{
  "n_layer": 16,
  "d_model": 192,
  "n_head": 2,
  "n_kv_head": 2,
  "head_dim": 96,
  "init": "normal",
  "init_std_qkv": 0.0295,
  "init_std_o": 0.0295,
  "lr_mult_o": 3.0,
  "grad_clip": 1.0,
  "warmup_steps": 200,
  "final_lr_fraction": 0.1,
  "seq_len": 256,
  "steps": 5445
}
Each number is 128 + 24 x the weight over its row's rms, rounded and kept within 0 to 255. Layers, rows and columns count from 0. Numbers have three digits each. The size before them is the row's rms in percent of the matrix's.

# v: layer 10 attention value, 192x192, rms 0.0602, rows 188-191, columns 128-159
# o: layer 10 attention output (transposed), 192x192, rms 0.144, rows 188-191, columns 128-159
# up: layer 10 MLP up, 768x192, rms 0.0895, rows 0-175, columns 128-159
# down: layer 10 MLP down (transposed), 768x192, rms 0.0466, rows 0-175, columns 128-159
v188 100:105142146084129145128084081129133140160120079106121107151106120130094118164137106118093113136150
o188 104:147076146120130156076108144122148149124175123137179141125130123086145131062116159121160152140116
v189 100:134182107114121135166073144076128122159215130148114166176153163126139137095128133143143136127142
o189 104:152146147144128121143136119125119140125149101163131080116066153172152146112106129137108088126124
v190 104:136117151175123110145069092110142117105133136147146176144131143142091139133163119152085143086149
o190 110:117104102139119150143094108148123156113130093139116109118133145135160115133126119122130178089122
v191 099:097143170150165169175124103103133119155129085122122090097169167105135105096113128123085101094124
o191 106:113080120108113105117146142131104179095134120172149143135102125145137118152125109176134117157141
up0 098:097121113139099132120106127087141151155126142139169095120123148131113140129131149115125106159125
down0 087:120161154120139119116089133148170118147124146113130164132155174127108096090086135100081082139136
up1 097:098090134109172128115164101156160149148065113147152155139137140115108144129142123161148061088155
down1 098:141118169107099152091130175116136107149162132126132118121114129152124100115096131094190085131124
up2 107:119135099106154148153100102147142132130076124127135149112108105116130104140109125109144123131103
down2 113:136123128122150141129159144134081116142114151150123185107118127106129112090156132126144127165116
up3 093:131104175168153155142164125117142130133171153087111102103140092122147163153115159138109189117109
down3 101:140183190086101129105093109150140179150103076112166151142140120125153156109089106089091089183116
up4 096:133108161152119174094149133125102085109174136099086109083118139146176124146112107134128124122142
down4 102:167079166101132072110099115157161109112118117139133116141168157148116130147133149125145105164200
up5 101:083119114103127105100117154137121139098160128118097105106129095109131089172191156100181098132146
down5 114:139129108143113114139127107130123121155119120118129148151174091162126113158171093141146132127123
up6 107:114140138111123104119085110139102127133121097097186133170140110155134116116137101108134119137116
down6 102:132159128150111122122180146136146090167167118178115161097071095157097181091074168124140131131123
up7 095:114167130105138144117136149108161086150197164164107145122122101131110100113076109112121126090124
down7 097:122114119121113140128136155150121110099127107173137125174136115144180185111145138171139139118100
up8 104:151151117108137119135123152151084105110109103165100152175181116150132180115148139123137165137148
down8 102:141185087156098103133129128115102138156116169119202120112104155114117116119085145116128094141147
up9 097:163132133123194133159136151145158088161129144152102085188127138136128090131151116114130144138099
down9 093:155159143127094152103115109139118118126123116147144146142127177138124130056089142115121151152150
up10 099:132129139074152125159097166108131108152123116080120126085144175148145100066148119118105121123148
down10 094:131167135169091156122124120155096146156163151152104106116118137145157154122096155147098098157123
up11 100:135164111150127132140099092157089092132152143137143135092140111117118140131094144178100141135101
down11 106:136088113109155124133094123127136093150118080152123110141125109138107116090135148152126134164142
up12 109:146120144099118128073116140129151124138146122124108147139147106168151113126178127168136110155118
down12 115:137145116121103134092125140150117101142132128149173103152103117143105085167147098101132139123136
up13 105:140148164122140159124140117096125120086080161097144106122143116130156130157097148136126131116095
down13 106:132111121124101150105121135141120132142139181143153157119088137160130132081093132157116131146155
up14 103:134152095132167151098126120116113128143086147129134125141121106137136127144086134143135140135112
down14 097:165143154081136138138139127115145138129130151116109167116131110197139129152148159102077130131146
up15 100:162105117136130116093103108145115123102127153116135139142135098178140137117087091110122148125112
down15 099:110136085110096109124166109133109131129143180093113155141158130171112093116121169074148126130145
up16 101:173131098145141132106101078114110147078113128116143134135162167148127109140137151129140139113097
down16 092:133119142142185134152156121123140112109147139133151073122137120127088081116103139159139108115116
up17 117:117108131065118140125158125094147141124125141100098126104140114124176141114093142115141135114118
down17 129:106123130113139132160171088084130127093141120087135118108129128182168145120056124152098095123190
up18 114:136104130121166148149113151105122141141110132141169107133154143092138125095080142112126123137135
down18 130:153115117104145139162128130104152119111120119089150144147124100139116146132087144082093169160112
up19 097:123157140113101126121133139082123109109139119158108123113104176126096113166162143180155142103161
down19 095:135104113152066130100131140142144129142081099111113102117155139170114165121083115110118087111102
up20 098:136157099158100119145136159121132121131143138116115102109140132095165075173106140167140105101115
down20 091:128138153139138160103087121144116111108122078111118137099189175142097130104137157155118104121120
up21 100:141126107132132176111105113120125111091120115149117118113152108182101106141141154098143128153107
down21 106:115081193122117145141145115119121111107117167193112142090080104109123194133125158130127169099181
up22 098:101097148129098121115130144133124141123134152128155105154084132103153100134103135104106115122115
down22 103:163179138110125124157143136146125149148078146133167120138156122144139153122134133104095142123156
up23 108:106142172124151126113156129135131131093138126131074123078106124152136093099115114146147144141137
down23 108:120170117129120082118104145171111121088103128120142119088148110103127130116125104132164094118123
up24 099:124114113112162144077123165078109099094137143119115117167152116163126123146137111149170155164137
down24 100:096084171172143128157121155100133129166120126121133098106114157127100115160139087142143117077103
up25 103:158139124106163161138154132105115150115089104117076154110125163125139121144121164096110127134110
down25 106:127152116115135133117134180162105132104134164125161112150135097140159104123138111133115096152124
up26 096:152131122106166120145111081177154098149124119106094111136151122126101108109110104132174125130089
down26 092:172113129164118133123114119143139087125110118159115128152170152110088096128112170082095142145150
up27 093:137167106130124139153140134116116139118162153137099119137171146130159123056145107138130167128130
down27 092:149135184083130131154128131101120175131127137099134157150136159139023174099117141080146113148100
up28 113:120100118179104139167131096090126133070118123129129156127149156100109169143117135126108137116103
down28 102:108115134140141128129139142155141144143159123116100131140149120104146170098088151132171123139100
up29 097:081155159128143128175157130108130139115084108117118138087140148082103126121132145104143138153142
down29 088:141116109108127108092131088121155138125144131144137145111097051130152099123147111122139163159124
up30 099:152156086133154131117194154148116125131122139184144115092134137128145107150123124176150146119132
down30 096:106109140140144122089152123120127106159156111117115096136123090116157121122120141158097131144106
up31 103:157154149089125090136135112163102110103117160132103115179141151141133121129119126103113155091079
down31 095:207120147133155150088159194154125150074116107144109126145114133117159131149135137124183144128111
up32 100:139107121123140130089093108122158121117122159104129139122099168116125150112118116135132132113088
down32 095:148163146151075121131151097102140143132197096094162124127136141087083131155155131130092151120160
up33 100:103113164117112138164120112126123102121148090119143094109114123096158085130158119148118108111128
down33 095:099132107097091117123189143165146160127161135111126154116091141100155170128115147111146147153125
up34 103:097139096067143099097132107151072098111119138112136125102161114150148104135169113143152120102111
down34 103:144133156149094120150121139102143129119180148150148154135140112138121137122079144133114119126157
up35 096:139114180123132177126154102149125091136133101146106118151135142141117102137089139147127158119145
down35 098:104133108135114085106135155132092105158125137100112152099159147112135151098137150087151108155110
up36 104:127151125141151108103176150143175103139073110134147153161148148117119128124126125117158135119121
down36 109:138102122066126130115137112116091138171116111122101145096089120119108149107148159151156108125150
up37 097:119104143160092139096152181084087114151158137126132150171113154120146122111159158184154086136131
down37 096:126082118131111139153103107140109153098155119120149113120155153126153141164137146116124099160105
up38 107:167134123121133097166140112118096094145153098131125088098118140186119152114147144148165099090135
down38 106:097151103130144131109138160092140166101123130159110140172151129143122123110109154112084129123128
up39 096:113123121144132083096118148152145188110125151107142134152143131128150166151194141127171144117144
down39 089:139135100145126129122119125111122135126140133108138123067107144099116071147100130120131133173153
up40 091:128104087144172143134099164121128112118124128142127122173131130113133184157106087141113165127125
down40 094:102156095127101120141118109159130106157099106120112125143129114104150127120140177130107181130146
up41 099:130105123114140116122110153119114107104129119118111103178116105140142149108116121116125141142131
down41 106:127192155139120140142127085102118121090114116112127167112129165168081135149132129126103139152123
up42 100:118139144107139111148104148145099092129131142150148103115115111147114150150157147122112150135134
down42 091:120119122125111140128141160154150152121139077122123158126118151104079133109130111078123126135078
up43 101:127161134097140112141099096136128104096165106140124136111136083126134123137124129134099155121118
down43 097:143138140122122129178167077137163165112097135134112124125152139121136146164102101152119161090161
up44 107:151106124083147115122166114118140108093118114133143150098124120144138167155136144085149159136092
down44 108:144143122098119147112107158133132152176162110093150185139099115135099161122097163083137091144156
up45 099:130130129074121111140095117106096074120115150124126151131127152134111122166139156136129098142112
down45 098:144123098120136148091088099143140124099156135131089170126134146127072123138112138138128137134161
up46 101:117110140126138130155118124112165111083134107157124144093145122141176098087148122106121131100115
down46 099:108121182139077134141119144160124094158135105123138146104152097116121189124107126097117155148146
up47 092:150120129103148153125107139127072147145124131106179171144112114112103119119140152116130135118135
down47 088:120122144140113108114095116096083139126122122120131123155110120167133097121153156149121128144135
up48 104:132102124111140155168116116142091143133146180174119117128112141151190094099097126109102136124129
down48 113:135133105119131127107143131135131096124117123135144142188139149180105143122109129134136127162115
up49 094:075121144108110142116157106154140128131116145113143143095108162163139135127131105162146117106090
down49 093:131097146137141134125119124126129160100152119105120088123166097093120100147136145119106097128164
up50 103:146114168147146109128120135165131104128097113138148103109114104158165149132116124159129161173111
down50 104:150127086081132150087130132119152153120155093145108135141182128171127125146134128113093127171170
up51 095:118148121141148116159132131097129098168112131137113140152126080107148134135101100140132124102124
down51 088:084111147137157095128114157088096157138122081106158183144131089092169120130102128185140134103119
up52 099:088141120144076119127137160112133133158151110116124124145117119156142105171152124125147154152078
down52 092:138125129130125111126139157096132107140124153126107099110108147137096115105129141142179121133152
up53 099:111102128148142148136159151136106130075133131149138130122139124146106115175143085139097117103129
down53 091:114117150149155080148111128129121164111160142140180111105105146134131134114104135064145170087097
up54 092:124095080137113118111116129121133111166123150099095083068163132098152146109140107128163149141110
down54 088:117086124110126135108123120130103110119116092144090189153099106139130095106130118171137182099158
up55 103:156151122115144135115107138128108143083092107119131115134114088107130184146170147122119148104128
down55 096:162140124121134089123106136112152115164145132148159156109126100108112157109121131127135147169102
up56 107:140113124107132177183137087108154109142092152141171100150160099134122132073149127123151148128112
down56 102:166110132158163157147117099123111120135111097146100102156145155136096158157123150129126116145177
up57 097:134116109100106082143126094107162127159110129092094116117168150104118113120106118121143135134104
down57 095:154133160135102113160113137167120110130098143147162151132074108102128095120147137081139111106132
up58 096:169124150146091119144164116164123133121169126100127130171087100114142096136098110154182146134121
down58 097:148113100135129127112099140123128146086159135128096084091139123123146140108138162095127140139171
up59 120:157137143122108145120115078076133102123107119169141141112096139174095174113118116089101141099077
down59 125:122114128109116124118154109116162109130112134132155134108122153178106134126092104141143133108105
up60 099:123090130108124098138099146154147138138131132189132128172105103104180165149138082133147168141097
down60 109:115152146159143167154131156119114080111135118066088156087134122135073102093126171118124098137107
up61 101:162127117150158106097119117136136125145083129116153152102115135129142108142089139110126158133131
down61 096:125123141155148128098133133125135101095157125103128106116098135137112160166123135152077118127133
up62 091:107170142112090166132140117095169144123110140137115138164088119165109110107109099139142168099118
down62 092:141155154156081096144152147125146146127138111109114172149147143140123127122149155159146094124106
up63 089:133096076174120141126085088110130145069142145074160155156142101119108111118113123085111128099106
down63 096:090160110087103114173149115117137145114172137142119085123133152126067118114144136123112149089108
up64 101:124129140123148127144099170135113129140152133071174125161160140154119135129121151124133149137120
down64 096:145111139156120147136127128115140085141108084146151128141133127147147123134151112097152165098133
up65 092:139156148110111158105160126153142134144130178127097113187124137161075117127134146146120129105087
down65 094:097108114153141120141097140117123191169066111106137145121156074144112160126173100096129142134153
up66 104:118104127139089102105206135113126093127160123101145118113159180108131133123187110124153144114092
down66 103:121133125111084157123127089099149126102147148134137095133119112110131130111101136098162157140163
up67 099:097162096095138164158101095153122140095112100118123181107130093116105144206177129104145085152145
down67 097:111142158121127088178136124109143144099117123120114097141116109103133150133114120118123129082086
up68 104:140122154156156099111106124130082135142139145140150113112145116136150154123090098122123122166102
down68 103:126148159114081130158136106131115092111131090138109135114160158138088154153121132163113108136132
up69 100:127112151139122116146150124065143133113117127129169099127085115153107103122179147127128154056106
down69 102:150134116113109110119125115151152155127165119162140106152115126126152073142129108155093109126121
up70 094:146119160127143095197118120157148128166078129111160101163130145113154149172146132100142142103101
down70 102:145096159178099135131104098126153150151118143119159109119123154117167111122131157139147169148114
up71 085:093125104137120134099147127115148148167130124162111125142155140140138111136127149149116127099159
down71 085:169154174138113105123145132105140122106137129120141096090114145133145139103115162138115121144119
up72 095:118133107099100151105108122195153116098139119155101067155148143117110150137118138103141109149118
down72 096:123122074132100130142167072117131166167073102149158136137136138162146096131147118202133169116108
up73 101:127139117088108129113073140123151092137155115159114099166138080126142168143132131153145141098128
down73 094:139136108116140154165133149129147088167107104119126139100142123145130142124132119123118119161093
up74 100:089147165113093152098091154149110105106183105132144136095122064111119130118123095128140135112145
down74 099:105141094145102138093140138154133082156108172148141160123127149146142109109143142100150161108135
up75 097:086127098110114158148176130105137099153131117116170130185133137130129141144113124188155129150124
down75 090:178132115138100112116102142108138142113175113104152132103141133144156101125116167084162130136093
up76 098:110140169128125167136107136126078157107081144149154182077117127129131121078099153167063108168139
down76 085:149124125106171129107142148192126163065162131146131137107112103144160100126106149130140108145134
up77 100:097100124126186120131124071151138112118139136130147118106137163128165104132097108127156101149148
down77 101:138136154134095135115138092130135155119117135127115189129155150108142136128155154095113152125103
up78 105:089133105121120166139164111139153111143107079108142143106118097106106121130119114100154136128155
down78 105:156130078102117102089108134135104136167127126131130148113135079117144106113146078162127107065113
up79 099:166139140085090124121101147118089136137084107106065147159175135154117098104116128137183149117151
down79 093:095132133105153193125121148129175117109137144133152136071148142140115156135140137151146090175129
up80 092:148126122157127171079181156102117097127109127150164161156118147125141128088153117122155135096085
down80 100:126108161110149150077134134110113195092120140049151120090129122133102141137134158098121166159144
up81 103:103134099159135139100087163172123125100124131135103107151135106162148088145128133157136089084136
down81 100:150087152127122170121143104129143131169130124127158116100104117150134163126103075103109142090161
up82 099:119132156114172126087130143089143104136095125138156118101116168135128142111091120155092139174179
down82 099:116104121128093117106114084119121149160132125072115130081084133103133110147152150132135131070109
up83 096:104117144117133136149104134138068093133127155146123127142091098121139102110099156105104117150101
down83 103:152139151110163164128142115107163166082103112058145124125132116135159116157115120138129173143142
up84 103:091143124113088149155082151174145103127111118131125113164180121133132121141110106124103114142102
down84 102:154104118161140131090139161154136112164145104088110182133104154161138157135116133113130113169136
up85 098:180117129134119129120102103146107119123083131119113092123154186145100155136167087138081099113103
down85 096:138146119085101096143123102161128161146144159117144137123154129094131189118090129118163101167143
up86 106:106129140135144075096109135142118120146133132133134140135133137153122099150136096138150114116117
down86 102:090144090119130152125138140155122136138113140082104094137120176163119105148114156138114133116163
up87 107:145101069150114100108139154127099118117088108137139140145156090135145164121139128130075102133145
down87 108:113144107168130133158130085106134145112117148102121098152140147094155137186116152154119119112137
up88 104:128148143128125114144140119125125102123114133076162174106162078127103146128179113125136143147071
down88 106:177119136108133132065119119147143113153147127149124101091139122109102117118107109157128125113144
up89 103:195159110138133144142111135100111113105147139148182149100125164114112161161130122080123117109101
down89 104:132125169120133111145079112117122159149094117120139082118149082106114103137124107106128067164117
up90 099:126133137126141111132116117084151108111167128099147142142135133162119115164177124137145146099123
down90 107:089167120145090109111110154137087111183176134151097157112162100158169091121108151121110105119148
up91 098:129119118139090156166167156130133121139117142100149105133097130118137151131108105140134148132115
down91 087:124164089184153152120112150144115144108168153130152140110097083115112091120130087089151128095125
up92 106:142128123098123124171136123103101099106125104138115091157146110100144150087141149099077144160120
down92 107:141130141130132094127103157108121134140111117116175140148094124148142128163136114146135129124098
up93 106:128150115059145134132137169167115130144103118121175143123116118121138109111172126112138110151121
down93 117:116109112095148114146102155133107085093129108138149149154104127130059117111132113147125155107098
up94 093:155112157172188119121170078140102105090121120129097151119146140116122121127086091095150115080115
down94 088:166123129127103150157121154123120144131144117184160108153122129146105116117156113093129135133132
up95 094:154123080103150137105150153131141128133139114077111092156128111165143109164153115119104136133080
down95 092:151161113136118160103161142128091153101133179109135095131101146117102167128096145116142129142130
up96 098:105124103119113136181148087117139155142128107150141111147122097135132109172156164148148112106109
down96 099:142095093158085148114147139134092114119124127118082089087154118084149120106101139118110116139164
up97 108:147126149110092132164141114140103141108175111119137123130125108160167099105084143162151075112111
down97 108:157147140119127138127134097101117162101109111137130122105067125124119122122131074181136114121151
up98 102:097089114150115140170145145116131153107126089089107118133163147139120108122155144131125164099126
down98 102:129109118140128107144100158136141122139123164134173146145163148112149099118138148100085091148159
up99 095:082130149104117166167085114080161084148151144099124133152156072094151111100153144116148123099154
down99 096:167111136135045147095151168125076137118143145153119125118118098130123155138118118142128118141126
up100 101:115134111091110099126124162159133112129137140124151153140167076144097129124154140122111119091127
down100 098:152126078122124140090149152118094113140142172150102133090104162079115104083115157094112122147160
up101 110:161136133125128086112121109129144132121156131113117118155113102136155190108084145126178126127144
down101 106:107125126153068122119140132082128129159122082129112120153132162138131078140139107154115121108086
up102 103:143165143152112113122120143119106135053136113144155133093183150108138121130101089147102151138090
down102 097:118119134081127123135114117129177156142071149094116112184120090145109112125106131120118118108166
up103 101:119112180156149114088106119136127094116121132116123124139111149100122126145119119121104129111148
down103 097:159079143126110135128105159082109084144107120117177129145146127119108109064134136095137173119143
up104 096:108112149154127117126164165102131090112150100145126158139151143101099110176152120159127103112103
down104 101:106122174130112130143144120160122165145101120097124092181127119140178124138120114122087115142152
up105 097:159136150109109180161138118106121115105171094144107123127130115082125090114157132178107146105167
down105 089:122085062098144084160090140114163104126113150107147154135149149148134117118150121095095142151066
up106 097:088112148093115116139103111091137137126129119160113130115159109120123081108143126134120098114157
down106 087:155095103133111126180130161119088144106158110175102181106145102142139161132115174093167133123159
up107 101:124114083110135111164172134122106101098136092111105119112116135184147117129138136123150128121113
down107 099:122159104103117119117086139139179093124118116148144132132147147151095124119128117109132108149099
up108 098:112149101141115172168145094150092136136108100086134094117154100127151121120123111107167147109123
down108 101:196115101087148117169095118092163103128112159133134155162123091140135077123114142133141137149114
up109 111:123075122116168142128105132159120136141131137182137139155139092109191140155154132149153156117105
down109 113:138111129138150137109129135132097114155126123127134129157150136090175116107157086152094106167116
up110 104:166127137086108155122122082102160108131154178088098119075135167106156162141116123123099134149117
down110 107:165135115143123097126144139136132102154110153116171111117114141141123192116119101070136161135107
up111 104:107148129160122149091109115127141106127104105126163142119118157081181150185118141109157145123146
down111 108:120167089111112115095149126134145113114113108116129129133147149120158130175139135118137131127121
up112 101:127133144150113092170166119125109129152153125118141135115125099113112117133159144111163098151120
down112 104:132132124107120104134143111107135089161154129098132109125094109123105118162146167132158155155126
up113 093:136116146110099147113130172171104139098129131140137131119139136103111113157120107138165148120101
down113 101:147117148125096096143112157136148156128065108119169151103120155149160103079109142143102121134085
up114 114:086068131100164114162076133117118167107116144099120160148126161088120164147074144128095126160098
down114 110:135121172098166130113125144139160144138165141066110115095151081127185158159086151126132105083129
up115 101:148145145187137123088152126154151124170099131121169140133119124158115106137109107127096122120123
down115 104:156103122092132129164134124145157096117128148109135118143117130141120125139125114130103102121122
up116 099:146145136135146095170174192167127130110093077149086147070064116124128086086137190122103132088124
down116 101:110167124133123150143143093101128115123132116143146125142182144102110157088090123146152078167143
up117 105:162107110134156131140145136093089119127128090148116081146129087182134153116122105108167108147132
down117 111:175163086134170100150092136116136075125101095145135105154160134089099117186117121105085080163137
up118 099:143133151116133114088129091110142118121118129113123148066133064153143142119128141094138133133145
down118 101:150159134145112093149102091137114120132126086114158128135171154112093106120156171156110126152132
up119 099:127164172131183168123126152137128125141139135082116103122130096119141156098128151094089169118111
down119 109:111094112170134130151152154120133124099120134151149141135095093102089138127144153153158107163159
up120 102:149114104131166110071109148130130107114148108146153120124160105137126150092166141148121075087129
down120 108:121104120106125129108145121131175130159147107093103112112140142114137143106144158101092105157156
up121 097:137138112090143135140096151127101107124143101141110076150202117136131110133124138131122150102137
down121 085:116133112135149158139159158148128103129133137145137148148130111149129134161106122141153150116133
up122 098:129103135132148137154133111103116130120150116086126108079114128112085097159113106127120159151104
down122 098:121142123129136091094134061174128173101159126131143170117134138131107145123101153100117139059099
up123 096:119159079140115107070121102156061120120120121138115139135149163155135093135139111175133149118151
down123 119:168092121107176123124139148141164106153105098131092099091147138099083135120155163132130113124106
up124 095:120092112116126153104117173121085112118178116115108087104130112122128079138095141133109152141138
down124 082:126103123125126109162162125140156162154129100136116150132134105146127130142136109117084099140110
up125 092:094113106106166138117122145138125137120096094139156112212126126117172115103184077134146162149144
down125 087:102119082125108124149120087103155125140133150127103122108164138111118084090139147106125121141108
up126 105:145141160120138099110139104141105128128140093121117125101142082103113148114098169116134164143110
down126 100:153144114116076118123120166162106090154113129107132105140106184135123157131115159126155157131168
up127 089:120125156105151186147121122109098149134157144113148123105137146134137117146095147139159116128121
down127 086:126183131090159112112140141137135109059125134158103124160118159141122115118111128080127126098100
up128 112:077103171127196118102109106095149088121138125112170087179111129098167120129155164094104138116102
down128 111:108153111123110124178121089151102137157139179119133091169136114148067138096124166148141096171162
up129 105:157134123090138110105136103146160102123140111134124081177119128109166108121112121127122150116113
down129 099:146127115169116170117124114124136155116117143142140102147169123157176102154136092135087100135120
up130 105:133122138132138081088110110144114127167140109131139151117145122114151119153100151180143102135140
down130 104:098121112138124129095174158118118110116158156065144145115127162148134110114108114149152164132126
up131 097:101115139133146069150098095124156104103127130142114132105074132149134125121121084169182120159136
down131 105:144100127150149128115100104145130097093081154144146105137092131150145111130100126191104115152138
up132 107:118116141151122126153119127087120146158108123100164083122158046175130099144133149098104086127114
down132 109:097153131130100089086169086135144137126136138130132122155166124099140121109140137111091149161135
up133 101:104109146140153116101129117120162143173117106096094123114112153161135127122154105159127116145119
down133 111:118138116136133107120097128155120179140190097126091125133126127179162134142129135120111142120155
up134 106:167080170094140124152155147166083101106096096148142152149117111145145139091126124126112105148118
down134 108:105121131131168104145101131111157123135108150125121150123096123103101118151105161107127191079145
up135 096:104146101144122117134131132117117131143127080109100172161128172123122148130146131130067072163102
down135 091:107166142133127117108122162164117095136139104161134140146097128108164098150146124145132146107101
up136 100:093133135155142106136128086150123133115117100092162121120140126133102145123149114129132122119096
down136 092:136137161103103122135099111106056138139117105124070105084126134098160118123113124117116102134152
up137 100:130118120112175119102153140105146111122166134127121125105147100138099149147105109149097072143091
down137 100:103130120157123138089176101106140132115117117091136096120111155153182126153115129087102123133119
up138 094:125135136127160188131118083081136127115082158133141128115142133114151117124117130145117161157152
down138 087:149064109171127074129155161126124120114169102145083150096113090123092090107146132123138087093100
up139 099:152149135117143093133118113136157075090131099165105143166128152106114158112110125110077137152121
down139 095:178139128149104116111130138139160148122117134134102127126120164111099131120146161126165121129159
up140 096:103133140127148120115112139130137147126141098096104106111115115140122108147141153111122110171132
down140 090:147113149134091112130130208133099135116099154159100123140120144160127142134141132117126127112089
up141 105:164137142101086162141090129134112132165128136140127133083151132111122094103120137100127097106091
down141 095:094111145118141132111113114134155132119121133141179124161118133139123136166128088149142136161146
up142 099:130108102087095088158111141128092120069156153066114174125143144132134121135135113125096117156130
down142 099:103124123139167166098138115154150136131158123177140119142123144128146125121107117158108129156130
up143 103:150146114096146135102130152185126152151141125127121122113146070120077125136109091142138117102121
down143 103:132138165138084151159109138161128111095128118139129090132166107100162129164134149137080145154144
up144 097:145133138132182119147143171127121121118117098127120143116139139143133111124067166097141128122106
down144 094:144089112151130167098118114097128135107120153118116082095151129164134129123180128118113108136124
up145 106:145126140131136100137138151135092144143099102139175113192100179139092084144115131128120191076130
down145 109:150154108127080154118135130122111149152127141134126104102127120123156163130055114111128109150134
up146 100:144141089123101098164131158109088127105133121119128170119169119095149081149170173116139142161099
down146 116:076122135168155114073145145125118137149149150129123130155125136143103169139109143133142103128164
up147 099:113096125118108102142102104145133099116117148137129111130085111133137103091124156114146128103130
down147 099:166132114115136145126138130124129166146100072119137153151168164131129150164107164124124106177153
up148 104:135111155133103099142148145178162122150160137123106146180119113150132165169114093137102133161131
down148 105:160161126071103132113122122087114132119124079142144133138114138125111156147121159120119159151121
up149 113:115124145101149105128146101106149155097127118132173126124148113134125152144171108080142160106108
down149 101:104173092145138124092147135156121120110139186133142142139144167108108158117137116097134102136099
up150 096:154165087178152123091114127115118120085115136165086085103081106143155101102127124145096124127091
down150 088:106102118142109124114088098168148121103129144118145178101110122112136164117148124116157164132141
up151 097:116150161086131129141099127114149124133119109137131153160112147112183132094124107145097115108116
down151 094:128101120113080152144138115120082169133151114126148129110121115081125104121155140108124110114142
up152 108:148136088129150157144154105162145153155076128154131139138156108109122105116131117113138097110135
down152 103:102143145146131148127141147110152109108119103119138148091126109123107088117127127106120127140102
up153 104:146110139146107109140111140180170121118126130128127114109148129159109116175133128132164099147098
down153 105:128122133131130102127142094129121107108128133117096138200169109099163158106089110149143104146086
up154 109:102113133105127117139123136101110123111125143120112137099154111188143116127090118168143147108116
down154 107:107148102117112125098105137120080111143143124084079153119169103147099140090148103152099085133093
up155 113:137074146156159170127106164136095126089138112105136130123161120147132095101142163070124108117130
down155 103:154141145124108137133108103188152142123119127112104127124118144162100111099111143096131165119129
up156 099:164168156098126160163151129092069138141131116122117160140115120127100100165102133136137182106094
down156 096:156154111115130140072102156099097113104146153145126166171136130151162108125122130145126103126150
up157 096:121096165156152129158115159162134129104103143116139130117132126149142125169090066124103129110094
down157 099:160132142094110110098146128096158138168120097129091163156085161081130106105200165114175143109124
up158 108:144114138110143087142105093140096093165134094125065154100119155147103142171107087147162144157124
down158 116:146110164144127119104072109097115093125124119154111112134151134126118146153136164106110136161164
up159 092:119118075152143149167136128120139106096113110123136122117165121116126131145135122127154084161092
down159 093:137120139147104074090133124146180131126127144153093152127123125166104128102118168112108177092154
up160 101:090131135140147144157118131127112097133108112132082142124147145143113140136132093084103112135112
down160 096:140106115139150150117120079184127122154101105139078147140109128097108117149140146106108151111147
up161 104:132126147135188114101139123131116145122091137132110146129146150121102115100157140138116107142157
down161 109:107130083120090152108124134149145141116106176101177152102120173155129124082121132114132106126146
up162 096:105119074083108135110135105096135130138165098103102074110126169077187164172113151133141137104106
down162 106:170138098098120111162138088125131107157144136130117148143105070124108157106123106151133149141147
up163 092:109067134111147164126127122086106101135111150173119078123122097144122138124089144120133128127122
down163 099:132165095139118134104107176117189174088099135073113140151158155154141105146147126146116116126142
up164 102:130136105120107132124093084126169120144144150122088151088173076151119146133133077122119143112085
down164 100:165110089109145068123159124155115150156111165174114115125104158111124137123157124126103147203133
up165 099:113079130143104173133147123129085108149132152144169080127165130160107151126104115110137128091092
down165 095:119128139100127154135100103119147147126133130143121163108119115139144098089121125167091153161129
up166 101:072099101107132138094099148143080109152114117140150135109139156152148103134140153116121193086116
down166 097:106136132139163139127152103100185134133127109163135113132143126131131142153119156136126110148136
up167 095:154173126089116146175107157148081128162133079195148095159086174085139137146072130143140133129137
down167 103:084093092101134097121172151142156176145142142127144163120117140161118127097120140184104094158128
up168 103:139146133103124133112114136117178114135136137078088117132109157105141124121151167097145097147129
down168 109:128092154108111167155154134157154097177125106125130098144147113102140095133151123142132091142191
up169 096:140133108121164158116078113157104159089092099159100108161122152118127149124129115143103127132136
down169 090:122129122106117115118104155144142110116084107097168149123091170103114143111092138110126124138122
up170 096:142132136111123095142154170126155118107150104075168073169122138114139119122131101108130108180124
down170 090:149087143124138164123158111127109143109192085149115136092138112085142162129098127149134154136129
up171 101:138128171087151089137141100145143091141104130132138155177097130165131115121107130152126179090110
down171 100:122138151118099145101088144126118141085103145075150164113088159120107143167162121129125115139125
up172 100:154132124109091124113108122125129109121155157117128099090101138193131125133120137119058156115116
down172 100:120159139081118098157130092121113147174176151096121128148089146133133150096132128134139135144142
up173 098:129174147112143129135127090123125092089094130139125127092140135128091138164121129160162075129134
down173 100:140107116128109121128129108095120090133111127088179151106139136108115140156094136103117142134097
up174 101:132117088148076129111181143151123113154084133111144129132122162112139146133118133139162111148110
down174 086:077103145149149149138102151129124135139145100142111109126140101147123091153133167116104111100119
up175 108:117127133164130136133082116130113099109106100117107104104095114161112131138136134132115103125145
down175 100:104166159127137099104119143154126128136134118125086104098101141106130133142112152151093157153112